python train.py --n_kv_head=8 --tie_embeddings=false --init_std_o=0.0 --beta2=0.98 --warmup_steps=200
Each number is 50 + 12 x the weight over its row's rms, rounded and kept within 0 to 99. Layers, rows and columns count from 0. The size before them is the row's rms in percent of the matrix's.

# layer 9 MLP up, 2560x640, rms 0.044, rows 1239-1326, columns 560-639
101:48 52 51 48 56 71 57 53 43 39 68 51 65 43 52 45 66 73 60 50 59 50 74 32 31 51 28 60 41 49 40 41 27 38 56 59 47 64 32 67 31 62 61 18 40 53 53 56 53 75 44 73 44 45 22 60 55 38 49 36 56 48 71 73 42 42 56 64 75 73 50 28 61 49 56 38 52 55 46 40
101:61 36 37 41 41 44 71 35 50 48 56 26 60 26 42 69 44 53 70 38 62 64 60 27 55 54 39 44 44 41 66 50 30 59 61 60 60 36 46 66 41 46 42 55 68 53 33 50 43 45 41 39 48 34 64 41 45 60 42 44 70 48 49 50 47 64 49 53 39 58 66 53 57 58 72 64 34 52 34 60
100:79 56 28 56 55 65 41 56 25 51 49 45 66 28 46 54 43 66 53 53 49 72 51 62 61 50 44 48 38 53 41 65 54 53 45 39 59 42 52 46 47 42 60 60 71 53 36 44 42 36 70 38 51 47 33 38 46 55 55 38 63 70 55 48 21 62 59 60 55 64 47 47 44 55 59 56 57 55 35 72
097:66 56 56 57 46 55 53 36 34 59 37 36 45 60 51 60 71 42 66 34 66 66 55 44 51 57 45 45 59 43 59 64 64 57 64 51 51 40 61 51 63 23 28 52 71 56 40 52 41 51 68 28 33 54 64 48 62 45 48 72 24 55 40 37 34 49 60 59 45 53 69 55 64 44 20 60 44 46 44 37
101:86 47 33 59 59 57 68 49 53 44 61 53 47 42 72 19 54 54 41 71 68 43 33 50 38 41 57 58 46 41 55 63 52 58 63 54 67 52 56 36 44 49 44 42 57 48 67 68 50 21 60 35 36 62 25 50 53 42 42 54 39 52 35 56 58 35 58 41 74 46 61 61 58 36 49 55 27 43 74 61
103:57 52 78 46 51 30 38 64 20 37 61 54 55 46 44 63 35 57 62 53 54 45 60 29 45 63 46 54 31 56 36 66 55 35 64 50 54 35 38 36 51 53 40 56 46 52 64 49 58 66 28 47 68 50 46 61 53 70 65 53 44 55 29 49 52 40 50 40 50 63 40 44 48 47 35 29 41 50 60 61
099:55 62 45 51 36 40 50 41 56 55 49 57 63 43 53 60 42 40 60 37 74 19 60 70 67 47 61 51 58 48 56 44 72 63 39 38 50 65 54 65 46 51 49 50 48 52 47 48 53 64 41 44 48 48 63 44 35 57 61 38 68 34 68 34 53 62 47 61 38 60 48 64 61 54 50 52 56 41 75 48
101:57 31 72 54 43 65 58 49 47 50 42 76 56 48 65 54 60 61 48 63 44 53 25 59 39 50 41 52 55 43 58 55 48 68 53 48 57 54 57 51 36 38 65 42 64 36 51 58 43 66 50 82 52 34 55 44 55 59 41 56 69 58 44 51 47 26 47 49 21 35 40 47 49 25 33 55 37 59 61 43
102:67 53 49 42 79 71 60 40 54 56 60 55 51 55 45 74 52 64 18 48 33 69 37 42 50 43 55 42 61 45 44 38 49 75 30 74 40 58 42 44 60 38 53 34 48 49 42 45 45 44 59 26 87 34 43 67 53 31 57 62 53 36 37 51 46 78 33 65 37 62 38 33 59 58 80 54 34 28 65 44
101:44 88 41 29 58 36 35 67 43 62 65 34 36 38 53 58 60 45 61 40 45 48 48 52 38 29 41 36 47 40 64 66 67 40 47 44 44 51 78 43 56 59 48 36 28 37 48 70 54 35 49 57 46 46 59 37 59 44 58 51 42 29 66 33 49 63 45 56 24 64 56 30 51 34 80 63 63 23 40 53
100:22 50 38 44 51 55 42 46 45 59 39 57 54 45 73 39 60 67 41 52 40 54 71 53 28 65 54 55 50 34 53 64 63 40 38 58 64 24 49 59 61 59 51 28 40 39 47 56 55 48 59 40 42 63 43 45 43 48 24 38 50 44 46 51 56 73 54 34 53 46 51 51 61 49 45 68 45 76 44 62
101:37 59 63 60 72 61 71 75 50 51 40 58 36 24 48 58 54 39 37 17 29 59 44 32 54 30 69 46 60 52 46 55 42 29 67 52 42 54 71 35 59 47 26 55 45 45 55 39 57 39 56 67 56 45 47 39 49 60 38 45 51 59 53 60 46 50 56 43 37 63 37 63 56 70 58 35 49 26 54 44
103:37 24 35 51 65 43 58 52 52 39 68 46 50 53 62 72 50 57 30 53 55 36 52 71 45 35 92 48 69 54 46 56 57 62 64 76 60 48 66 51 44 52 50 38 35 39 21 53 66 36 57 53 41 64 34 43 44 78 45 43 46 60 56 45 51 48 38 48 61 45 46 33 39 44 27 57 60 23 43 52
102:43 40 49 50 65 39 34 44 75 54 55 55 74 48 54 47 66 41 55 64 51 64 31 38 78 46 43 70 43 32 57 44 46 32 45 61 45 35 57 74 19 43 39 53 53 38 37 40 38 60 59 53 61 52 46 36 37 39 36 61 40 46 67 51 48 47 36 45 59 58 56 33 53 33 48 45 68 48 48 17
097:46 41 62 54 36 46 50 72 41 41 78 60 51 58 47 65 14 38 41 36 58 59 70 48 68 42 39 47 50 67 48 61 56 36 33 38 58 46 60 50 58 40 74 57 53 73 57 71 66 57 54 46 55 57 21 43 57 45 62 52 32 52 53 31 64 66 38 62 44 55 43 72 68 53 68 42 51 59 48 55
100:72 49 50 40 55 52 45 49 66 33 45 33 68 64 53 73 39 51 36 28 50 74 53 58 47 67 57 54 77 37 54 62 31 52 36 49 42 45 68 54 61 59 41 69 41 29 41 69 51 51 35 43 51 62 59 81 32 63 59 57 56 55 48 58 51 56 66 47 38 27 54 61 64 55 67 50 58 45 67 45
096:35 47 29 39 36 58 49 49 41 57 42 49 58 52 50 55 49 55 65 61 50 56 64 47 57 53 45 55 34 57 39 55 64 61 43 55 28 51 46 39 67 55 51 44 31 50 52 63 48 63 29 47 40 58 33 53 45 41 42 68 43 25 20 65 28 54 39 55 45 38 68 23 60 46 59 45 53 47 56 54
101:48 51 44 37 58 33 33 50 44 48 76 61 49 58 64 29 32 40 65 57 47 60 74 56 66 53 58 49 42 57 54 59 39 55 39 48 31 54 65 52 30 45 59 49 52 69 26 65 28 50 57 23 44 51 53 63 49 45 56 40 51 47 53 50 82 46 40 44 52 60 62 51 43 46 70 45 51 61 43 61
100:64 51 29 33 33 51 54 66 57 42 50 41 43 44 51 60 16 47 49 59 46 50 34 62 50 23 33 40 72 53 41 42 37 38 66 48 53 58 38 52 37 48 40 38 83 43 43 54 43 39 63 59 49 39 56 59 37 53 61 44 44 47 47 44 47 69 43 62 48 40 54 64 46 58 50 44 60 49 66 67
101:60 70 49 43 62 55 46 65 49 63 12 50 42 42 59 60 41 48 51 53 53 30 63 50 32 27 45 75 24 60 41 51 48 76 75 41 55 37 53 42 63 53 45 44 32 51 60 65 43 41 43 78 54 56 52 56 44 31 43 56 48 37 58 68 56 51 46 58 46 29 58 42 72 75 66 72 44 40 65 56
100:53 50 86 44 51 44 53 44 58 43 68 48 64 59 89 52 71 57 41 61 58 71 55 43 55 46 49 54 35 58 62 65 27 58 76 63 21 49 47 52 44 46 59 62 60 46 41 46 51 36 42 47 41 46 64 59 52 33 50 37 26 67 41 45 46 47 44 54 70 31 60 37 65 43 45 52 55 42 42 40
102:56 52 37 51 28 55 32 63 56 59 41 45 38 60 65 50 72 44 55 68 48 54 70 34 61 69 33 29 43 63 44 70 32 51 50 33 60 64 58 52 42 57 38 46 43 69 33 49 55 42 45 48 46 64 40 62 58 50 54 48 59 53 52 49 66 62 40 45 48 41 57 42 21 51 33 65 63 29 50 43
096:45 42 75 92 32 46 53 55 47 51 51 67 59 57 57 52 59 50 67 63 48 61 53 67 48 64 54 25 31 53 50 48 72 50 42 26 63 44 63 51 67 63 54 67 66 66 40 62 45 48 47 64 33 30 57 61 49 59 49 27 60 33 61 50 53 64 39 37 24 51 56 46 51 51 60 51 49 38 46 41
098:62 54 22 53 52 59 26 82 40 63 65 51 48 43 48 48 48 13 34 38 91 43 62 65 48 48 45 44 47 52 59 53 54 64 42 63 42 32 44 59 61 56 35 47 31 64 51 51 44 41 42 49 41 56 42 54 43 55 36 60 65 34 43 51 31 58 36 56 54 17 48 52 61 58 34 47 40 63 53 43
098:49 42 21 58 46 49 44 51 40 53 59 53 40 53 36 51 43 49 29 36 48 50 45 63 58 59 60 45 55 52 58 48 57 57 57 42 48 48 49 66 65 54 60 49 53 68 59 41 39 51 42 46 57 64 37 52 61 58 59 27 39 59 59 50 62 56 40 52 38 62 39 52 35 37 43 49 66 53 72 52
098:72 44 45 38 52 49 47 62 65 75 72 57 51 49 61 57 62 61 58 46 35 69 34 63 63 35 39 48 52 44 56 57 45 52 59 43 43 36 38 48 67 75 74 53 59 42 40 37 42 34 49 61 30 52 57 56 52 64 58 52 33 48 27 45 57 42 67 49 35 77 61 42 50 71 61 40 50 61 52 36
099:46 43 65 44 71 41 47 59 75 47 54 52 54 41 28 51 24 30 79 52 62 63 37 47 72 45 44 30 52 47 36 60 49 54 37 37 37 60 39 56 53 48 32 63 29 48 55 53 56 44 39 72 46 37 48 64 45 54 46 39 44 65 63 34 31 53 46 54 51 43 59 29 59 38 79 50 27 77 75 64
094:50 35 46 33 51 55 67 56 40 38 35 46 55 43 25 39 55 44 46 62 55 56 36 45 44 38 64 66 51 41 29 36 73 57 46 56 43 41 53 62 41 54 65 60 28 51 25 47 52 47 40 52 52 42 57 47 66 48 61 47 63 66 57 20 43 45 35 57 49 62 33 43 43 35 58 58 40 39 67 46
103:64 43 52 59 68 47 51 38 51 37 47 49 27 29 56 47 62 64 72 48 56 45 49 56 38 51 27 47 58 84 44 49 53 30 54 52 45 53 46 21 45 58 60 33 73 38 50 48 57 59 67 53 61 49 45 34 46 60 44 38 51 30 51 54 48 47 46 54 62 41 45 46 31 55 56 76 57 59 55 81
104:23 61 54 58 50 57 57 44 57 54 38 61 36 38 59 52 41 67 50 45 34 39 47 50 48 43 45 61 55 44 62 85 43 68 46 38 47 53 49 69 77 51 61 71 54 44 62 58 43 65 34 54 57 27 49 39 60 46 66 64 52 41 37 62 50 61 42 40 50 49 29 64 43 48 75 50 30 27 43 29
101:41 49 40 46 46 64 48 56 61 40 53 53 59 39 64 33 50 40 65 48 51 66 38 67 33 46 46 56 60 65 75 53 22 48 59 57 69 68 53 39 34 47 61 61 59 37 52 58 65 63 40 73 34 39 57 38 41 30 54 41 73 51 55 70 53 40 40 51 59 55 33 68 44 46 26 54 34 47 20 49
097:70 40 51 41 51 54 55 39 25 45 35 49 52 48 60 43 41 44 50 42 46 33 57 48 54 42 50 35 46 49 49 67 66 56 40 23 49 48 51 78 74 49 47 45 50 66 28 45 72 47 45 68 53 34 47 56 65 56 50 60 15 46 60 49 51 41 52 44 67 40 46 25 47 40 39 55 40 51 50 47
103:47 68 55 41 58 48 40 75 47 32 44 52 39 54 57 72 61 72 56 40 54 40 53 56 47 33 46 55 58 41 55 49 58 59 50 52 45 25 46 44 40 43 64 64 53 54 56 44 58 31 54 59 29 45 55 51 77 38 24 64 36 48 53 52 52 59 55 45 48 48 31 56 61 44 40 37 55 61 62 58
100:57 42 70 49 34 38 59 46 65 86 67 51 61 62 48 55 54 46 50 34 52 43 53 50 45 70 46 75 51 44 57 56 45 49 46 57 47 35 41 23 31 42 51 51 38 50 48 57 58 39 67 11 53 57 46 60 60 62 52 65 36 41 57 79 49 29 31 57 50 51 47 51 46 78 43 55 43 50 60 42
100:41 44 54 34 42 20 44 68 44 42 49 38 46 64 29 55 74 60 46 35 35 67 70 66 32 32 43 40 26 51 56 49 52 45 41 62 63 52 41 75 60 67 41 54 48 42 34 54 49 36 54 39 55 27 41 40 60 45 40 36 52 57 47 63 33 43 62 45 55 49 65 52 62 48 63 38 44 78 49 52
105:59 41 37 49 48 60 64 52 61 31 46 60 51 54 50 56 53 44 50 41 53 56 66 33 69 45 49 60 50 42 39 47 43 72 42 55 53 43 52 48 69 57 76 62 60 62 68 55 53 59 43 56 49 44 61 53 34 52 61 39 29 41 62 44 61 39 38 53 33 53 49 67 42 46 79 34 44 34 50 45
102:38 53 60 39 77 56 62 61 47 55 35 39 18 46 35 54 26 65 54 64 72 44 59 52 49 60 37 54 54 53 52 65 49 65 72 38 54 43 36 26 74 49 63 36 36 13 57 41 47 55 57 38 52 44 43 47 39 64 46 70 44 34 41 66 45 63 46 30 46 43 39 47 54 46 52 45 51 60 47 34
100:39 43 21 30 59 59 56 58 36 47 58 50 46 44 50 78 45 53 56 38 34 31 33 39 57 40 45 53 32 36 33 47 57 52 43 56 58 53 57 47 50 55 49 45 51 55 50 34 40 51 60 45 57 42 61 69 49 59 53 45 53 45 45 44 56 49 50 43 29 18 51 56 49 87 31 43 46 27 51 50
098:74 42 44 57 30 56 21 34 41 53 50 69 47 49 57 71 39 66 36 39 50 59 65 52 72 44 69 38 44 29 63 72 46 63 42 52 44 50 82 38 32 45 45 58 53 47 48 50 70 44 42 66 63 61 49 55 46 68 49 78 51 43 61 36 53 27 53 68 55 35 62 60 48 41 59 27 50 53 53 54
099:59 33 46 54 48 67 33 74 58 47 32 50 52 57 64 74 58 59 37 46 56 65 43 82 73 40 48 45 42 44 58 54 48 48 27 60 46 35 62 45 50 34 64 54 51 40 48 57 63 37 49 45 46 44 41 50 31 49 51 58 66 53 57 52 43 14 46 27 56 46 33 58 45 48 51 42 47 49 44 54
094:48 40 58 46 49 41 38 35 36 81 39 57 60 44 56 34 48 54 49 67 54 52 40 76 40 40 47 36 59 74 65 48 56 41 47 63 56 53 63 46 45 45 42 43 60 59 51 36 57 57 43 56 49 56 59 62 35 59 36 33 48 54 39 48 48 72 52 66 50 33 43 49 64 32 52 60 48 69 23 57
100:36 74 67 53 47 68 66 58 61 64 74 53 53 36 38 43 52 49 50 32 47 33 49 51 54 58 65 75 60 45 42 58 48 43 47 46 46 36 51 35 45 40 46 47 43 39 58 54 43 22 51 67 34 48 36 11 61 43 70 56 48 40 60 44 49 71 65 59 40 80 48 70 44 63 47 36 51 42 36 55
101:41 63 52 47 32 54 44 48 53 59 16 44 57 45 64 38 54 53 38 56 38 46 24 42 45 40 55 48 32 50 56 35 36 23 57 34 48 41 42 54 58 36 45 38 45 49 44 50 37 55 46 52 33 58 42 37 39 48 47 48 57 54 33 44 64 38 58 42 38 44 35 52 31 38 38 47 59 39 61 51
099:57 48 51 64 60 57 49 46 45 50 63 31 41 45 41 42 45 67 39 56 27 52 32 59 38 25 34 46 72 47 57 40 34 54 58 53 69 61 53 65 44 30 58 44 48 53 55 35 67 60 61 50 63 61 43 60 33 37 54 61 69 34 34 50 52 49 40 62 38 69 53 58 48 54 38 56 28 49 45 44
100:57 66 46 29 36 34 42 42 46 55 43 55 65 67 47 41 49 69 59 48 47 30 38 55 66 57 66 63 45 72 50 64 53 47 54 65 36 49 51 58 45 59 47 43 17 56 54 48 63 57 62 44 37 56 57 34 69 40 54 27 49 60 48 64 41 55 52 59 69 46 54 44 52 47 25 77 60 54 62 69
098:43 44 43 66 54 56 35 59 58 36 69 46 54 34 64 47 50 74 58 67 38 42 36 47 59 17 68 43 56 69 51 34 49 49 76 58 55 48 30 36 31 38 34 30 58 43 59 54 59 62 39 54 63 54 73 56 56 72 57 63 49 44 52 42 52 53 47 57 70 43 45 32 57 62 42 64 50 46 69 63
101:77 59 62 61 34 44 51 76 50 47 49 48 56 14 55 49 43 46 68 39 56 50 68 48 59 76 31 71 65 46 56 41 63 50 47 73 53 33 69 65 43 58 48 47 37 59 47 46 61 58 64 30 33 35 40 34 39 41 62 50 53 54 61 38 50 59 45 61 62 42 59 47 32 60 86 59 62 47 72 64
100:37 46 57 52 37 32 48 57 42 76 40 48 54 40 45 69 68 33 30 48 57 48 42 65 57 21 47 56 39 61 36 51 59 54 63 61 34 33 36 71 44 59 50 26 32 51 57 32 55 40 59 70 58 64 65 49 55 47 34 53 42 58 62 56 55 58 86 45 43 57 58 61 60 54 51 56 58 48 49 63
100:70 17 45 62 28 42 61 65 58 57 49 50 57 28 30 60 46 55 40 37 68 55 48 48 60 62 51 51 34 73 34 51 57 50 49 46 41 37 59 31 49 53 73 61 52 37 21 49 65 40 63 47 62 61 59 63 64 41 40 68 41 54 35 58 55 60 67 10 49 60 69 43 55 58 53 44 54 19 30 37
098:20 60 78 50 25 58 71 54 52 51 33 53 53 31 61 56 62 26 39 37 61 51 43 72 43 55 47 49 59 42 55 53 38 48 49 50 59 45 31 32 50 57 45 40 42 48 59 57 45 46 67 51 45 37 58 50 62 48 20 60 51 50 70 34 38 59 52 28 62 33 39 59 55 45 55 73 55 73 44 44
100:56 53 53 55 51 46 51 63 55 73 61 55 45 45 48 46 49 53 41 55 53 47 51 44 66 27 33 37 57 62 66 47 39 43 61 51 42 24 53 35 70 67 54 54 46 40 32 46 48 48 51 53 61 40 37 50 63 60 49 52 20 49 54 57 83 64 30 62 46 55 50 59 45 54 60 50 35 58 55 59
098:56 35 42 58 56 48 57 42 51 29 51 55 47 57 48 54 55 37 38 53 50 52 54 67 58 66 24 47 73 50 34 58 39 40 51 65 54 53 56 37 47 40 49 61 48 44 65 61 54 54 69 56 34 69 52 48 31 56 45 42 30 72 77 51 47 74 42 58 46 74 56 49 59 51 54 49 69 47 53 64
102:46 56 66 52 51 39 50 48 41 44 42 47 53 52 50 34 33 41 59 39 49 58 57 53 28 63 50 35 39 30 61 59 52 50 45 52 40 44 61 21 34 38 55 57 47 46 60 65 69 35 46 38 57 47 50 54 59 77 49 49 52 50 30 50 74 38 68 45 44 63 74 48 55 36 53 42 48 28 47 59
097:62 55 36 49 45 59 40 45 27 58 48 50 46 53 41 61 70 42 51 58 63 49 36 50 55 61 43 40 58 38 63 44 50 63 35 65 60 54 25 54 23 31 59 48 58 49 59 62 70 50 45 41 40 43 49 46 61 70 51 18 43 49 50 48 68 39 27 38 53 38 27 52 54 72 47 53 56 52 68 55
097:48 40 53 53 66 50 49 70 47 32 34 46 42 56 67 37 67 33 40 62 23 66 46 57 54 43 57 31 64 73 58 32 61 44 60 40 43 54 55 48 51 36 53 45 22 63 29 45 40 35 41 45 41 36 55 49 60 66 43 42 39 51 61 56 47 32 57 41 45 45 62 51 48 54 62 41 53 67 59 42
097:70 50 35 54 51 39 51 57 51 48 45 63 51 39 51 35 49 53 51 55 60 42 41 40 45 46 61 51 44 52 51 51 39 72 47 54 60 63 36 47 46 49 66 65 61 44 30 45 40 29 38 30 40 74 44 44 40 53 68 62 46 51 66 34 33 47 54 21 69 40 61 67 28 50 68 50 43 68 23 52
104:54 54 53 50 73 55 39 49 41 53 47 47 44 61 20 54 63 53 55 44 54 66 39 68 43 42 39 70 59 51 65 75 54 46 40 39 49 34 49 49 49 41 52 39 34 55 48 53 29 61 55 69 56 29 39 56 50 39 52 58 53 44 71 55 56 45 47 45 42 43 55 25 42 52 48 48 40 51 65 36
103:37 57 42 40 55 57 33 49 69 63 67 51 42 23 36 45 47 45 42 38 47 69 40 51 47 48 44 49 61 60 55 58 61 41 54 63 72 56 52 58 47 37 62 43 55 37 39 47 70 57 44 59 64 73 56 48 52 38 61 47 42 45 61 47 59 27 53 52 37 59 18 48 58 37 60 46 25 50 44 33
103:45 58 49 46 56 39 56 64 49 65 42 41 64 56 59 62 69 40 55 42 55 40 69 46 59 34 57 51 47 56 41 53 45 50 58 31 39 34 53 39 56 62 53 60 65 32 32 64 44 50 86 33 47 45 64 51 55 69 56 49 43 48 23 57 60 21 24 41 61 55 66 47 41 44 52 64 41 54 51 46
102:36 47 35 45 41 31 62 49 61 43 40 55 62 43 37 72 53 67 48 44 73 54 39 45 26 55 51 51 39 29 28 36 47 74 38 56 61 72 52 44 49 49 61 52 39 26 51 42 68 52 51 43 65 63 40 54 60 56 48 79 62 33 40 26 52 38 47 40 42 47 30 47 47 59 35 60 66 49 38 56
104:50 66 48 38 44 55 41 63 49 73 42 41 55 59 62 52 50 54 43 32 41 30 32 35 46 60 45 38 31 49 49 69 51 67 44 35 59 65 48 41 44 45 33 33 48 86 43 38 59 54 51 51 62 64 41 45 37 32 51 52 37 49 54 41 33 61 54 46 35 43 50 51 45 48 54 54 49 38 44 50
094:58 57 49 40 60 54 58 62 43 57 47 58 57 35 55 34 52 46 52 39 64 37 43 42 48 65 71 53 29 41 61 65 40 34 60 42 29 42 45 38 48 57 55 61 61 50 71 39 49 47 34 49 61 51 46 71 53 68 49 50 54 36 54 64 43 44 48 47 60 42 48 33 65 65 39 50 51 54 64 66
101:51 45 65 35 51 45 43 72 69 45 43 49 42 38 70 46 52 71 41 47 51 28 56 60 50 41 50 44 60 52 50 35 39 60 57 58 42 39 65 38 52 49 47 61 34 39 50 64 65 53 50 60 53 51 45 72 51 48 47 50 63 57 77 51 66 42 45 61 33 60 41 65 38 62 47 49 34 53 60 60
094:45 37 46 34 43 60 70 46 47 39 65 44 55 39 58 65 47 41 42 44 36 51 42 56 57 18 60 22 58 54 35 43 49 51 56 44 36 55 58 51 57 46 54 30 60 19 44 63 54 64 58 35 75 55 31 35 41 59 68 35 38 75 64 52 53 32 40 51 36 44 43 46 45 29 32 66 33 46 58 48
099:46 36 53 52 33 29 35 54 80 52 61 57 53 40 69 46 48 48 49 62 52 54 53 43 39 42 37 51 44 70 51 64 49 72 48 56 58 34 55 34 56 63 50 59 57 51 40 40 20 61 65 31 65 56 60 63 43 55 57 53 51 43 48 51 41 60 57 52 61 73 45 47 43 68 34 52 74 42 29 42
104:52 44 44 39 26 47 46 44 38 32 59 54 62 72 38 67 63 55 53 61 36 58 42 51 63 52 52 75 41 53 58 60 34 72 34 53 54 45 56 71 38 59 57 46 25 43 41 38 35 56 74 43 54 69 52 42 43 30 47 68 49 63 47 61 63 55 62 29 30 41 31 73 70 37 69 57 58 55 32 57
099:53 62 31 32 48 52 31 66 67 40 65 46 47 53 48 53 24 45 74 40 39 49 48 68 50 32 53 26 48 40 55 33 53 38 62 37 41 49 28 48 59 56 61 53 49 52 47 71 49 26 62 46 43 68 45 31 72 45 57 43 51 50 64 43 26 61 49 57 51 61 52 49 45 18 60 44 50 42 54 38
103:50 62 41 55 63 67 48 54 48 64 29 54 45 60 65 45 57 48 53 60 36 60 56 44 48 39 55 32 50 55 45 80 55 54 43 60 57 43 19 55 41 29 53 33 92 48 52 57 61 61 55 54 66 67 44 39 58 40 50 57 54 64 54 63 37 49 72 67 38 75 50 44 40 52 35 58 37 28 05 61
098:44 57 60 53 69 45 19 49 44 35 63 43 46 67 42 59 54 50 61 65 29 50 50 60 55 62 33 63 44 70 70 42 52 55 45 23 48 36 58 64 49 54 45 37 53 66 55 62 59 60 48 39 33 40 54 71 39 54 37 53 43 58 81 46 57 50 55 41 49 60 48 53 37 56 60 56 72 71 50 34
097:68 38 66 70 47 58 10 70 44 50 40 41 61 45 76 39 53 58 45 45 43 29 47 56 58 49 68 41 51 34 46 16 63 80 48 33 49 68 41 64 49 49 48 47 60 34 58 35 58 57 24 54 53 69 56 70 34 55 78 46 45 57 55 53 58 60 52 51 51 54 43 54 36 36 72 44 39 47 50 44
099:58 39 83 54 39 56 44 58 69 41 61 38 72 51 42 26 58 39 69 46 51 72 34 49 48 62 47 45 25 55 29 60 61 56 56 28 56 61 39 65 36 42 56 24 59 42 44 55 56 53 48 42 39 41 55 50 45 61 53 60 41 53 73 57 55 54 62 48 53 58 58 75 74 44 48 41 40 47 42 51
096:46 38 60 57 49 51 69 37 58 60 49 45 39 55 63 19 57 54 49 56 50 49 22 44 50 51 51 73 47 35 49 63 39 49 50 47 70 51 61 28 25 64 50 53 43 49 42 57 51 49 44 47 45 31 69 42 38 38 46 54 43 45 48 60 35 39 55 65 50 51 50 45 39 52 35 40 63 46 21 66
097:50 59 38 52 48 45 65 57 50 39 40 29 52 47 42 53 60 29 59 53 51 59 32 37 45 30 64 56 71 55 44 49 60 55 49 42 53 54 54 78 42 67 59 55 60 60 63 48 47 50 62 56 69 55 45 51 53 33 70 38 43 57 56 56 20 43 42 53 45 43 62 58 40 43 63 69 41 40 34 61
100:52 52 63 77 54 58 61 51 66 36 55 53 64 30 55 51 31 35 38 63 62 69 42 72 41 54 69 43 58 48 47 49 61 38 36 58 36 53 59 58 39 62 37 55 49 74 49 74 73 53 57 49 63 42 72 27 59 63 43 29 56 43 47 72 55 74 39 34 49 54 51 43 37 62 33 39 66 47 62 45
102:61 65 48 43 50 40 37 63 48 54 60 49 27 56 62 50 60 66 46 54 29 50 68 77 43 52 25 61 28 72 51 46 52 49 61 31 43 76 46 37 62 57 53 20 48 55 56 63 45 50 62 61 53 66 28 51 31 53 57 43 37 56 50 65 32 43 56 38 40 53 87 36 76 48 54 33 68 47 62 69
101:50 52 26 32 32 49 59 50 42 47 53 51 45 49 45 57 58 35 44 53 30 35 51 49 47 31 39 49 52 54 24 59 42 61 58 58 53 45 58 50 58 39 66 49 50 33 66 49 53 47 40 47 29 55 52 45 46 62 35 59 35 73 45 49 35 52 64 52 38 62 34 63 47 56 57 50 34 33 47 50
095:40 34 42 66 47 43 52 44 59 31 53 28 53 31 29 40 64 48 55 63 37 32 47 53 52 51 64 52 33 39 44 16 35 36 67 40 60 38 74 54 41 61 36 43 47 31 35 53 41 68 52 53 44 74 51 44 61 63 60 27 61 51 48 34 58 45 48 69 44 62 30 54 68 56 52 49 51 33 62 48
103:32 36 57 54 73 53 47 72 41 51 55 54 52 41 58 49 67 45 39 55 54 46 40 36 41 38 68 48 73 37 66 46 59 26 77 59 34 22 50 62 39 49 56 45 56 60 42 57 60 45 70 66 54 59 62 56 53 69 70 51 32 73 48 75 49 66 44 72 41 41 47 51 35 40 57 33 58 35 60 59
102:52 61 44 57 60 53 50 55 48 49 66 68 64 35 64 39 76 47 61 45 42 52 49 49 46 52 51 53 46 27 38 51 27 51 39 43 41 44 64 26 64 48 40 36 45 32 55 41 54 49 52 55 48 34 51 48 56 38 46 55 47 42 67 72 37 38 63 55 51 57 48 66 53 46 63 37 27 69 35 40
103:84 30 61 33 72 77 69 53 44 64 52 58 52 50 64 37 40 57 50 36 43 53 58 45 32 41 39 49 60 49 43 59 50 26 59 42 57 34 35 58 53 57 40 66 41 58 43 51 58 59 63 34 46 46 50 53 48 46 59 46 44 61 22 36 44 50 47 47 49 62 62 39 30 61 30 62 47 43 47 60
102:51 56 45 42 52 48 26 53 59 50 63 36 70 49 40 85 57 46 56 45 59 49 74 69 50 55 46 44 48 38 39 26 69 28 50 58 69 30 44 82 55 44 39 46 41 44 63 46 47 62 49 34 33 39 56 57 57 47 74 58 28 31 29 64 59 39 52 49 31 56 57 45 62 67 60 35 46 64 67 32
098:70 70 35 73 40 37 60 45 54 65 50 48 52 34 43 60 52 53 64 49 54 38 43 71 47 71 59 46 72 46 42 39 58 62 44 55 65 56 43 55 39 39 53 49 57 68 49 56 57 65 69 54 78 53 40 33 52 49 68 48 47 33 65 78 52 70 52 57 54 42 46 49 47 35 54 64 57 76 46 50
097:62 35 52 51 41 38 69 46 50 44 61 32 54 61 47 41 21 59 50 67 53 44 65 76 58 66 47 55 51 47 33 57 37 49 34 51 65 73 47 56 64 74 41 55 63 37 38 55 73 56 50 61 41 51 59 45 51 43 37 54 36 49 64 50 56 36 52 54 56 51 46 58 50 28 37 57 56 38 54 55
097:52 54 40 43 54 47 65 59 37 44 51 51 46 58 69 40 54 46 63 64 55 66 60 63 14 54 54 50 54 57 70 48 59 55 64 41 19 44 62 53 54 65 49 53 39 44 62 60 57 73 53 63 59 46 44 48 40 41 40 55 53 43 73 49 52 39 46 56 56 24 45 60 53 45 55 41 68 58 53 47
098:62 54 41 42 43 43 52 60 46 50 53 55 66 54 60 43 53 41 41 59 76 62 41 53 59 52 38 39 40 16 38 49 49 57 51 49 52 63 53 61 51 44 64 39 40 59 52 50 60 37 56 62 32 53 57 66 50 46 41 31 36 39 60 64 62 39 46 60 50 38 65 57 54 51 47 50 46 54 61 70
101:38 92 47 52 66 19 54 54 59 44 53 26 64 65 65 59 41 43 45 32 49 53 69 65 21 45 51 54 55 24 42 57 63 41 41 58 54 56 45 35 44 41 40 53 59 68 46 40 40 55 57 44 33 57 49 42 31 37 51 32 41 63 57 41 49 46 50 37 47 38 61 47 24 43 42 64 41 51 28 48
099:40 54 35 46 57 42 58 59 64 43 37 63 43 61 65 58 42 56 44 24 29 43 59 75 54 48 57 42 57 40 44 57 54 69 54 63 67 43 63 57 61 48 67 50 59 70 56 65 35 56 51 41 58 40 63 52 31 42 49 53 43 51 68 41 37 40 45 50 72 29 50 41 59 68 52 43 67 39 52 47
096:60 55 60 62 47 52 29 39 42 52 29 44 59 43 18 61 57 55 35 60 56 56 62 30 58 56 36 63 68 52 59 68 35 58 10 56 49 63 36 60 55 50 41 57 47 48 57 46 54 45 46 59 44 49 42 52 46 57 55 47 46 35 73 52 63 54 39 42 43 48 62 65 55 51 55 79 52 69 44 18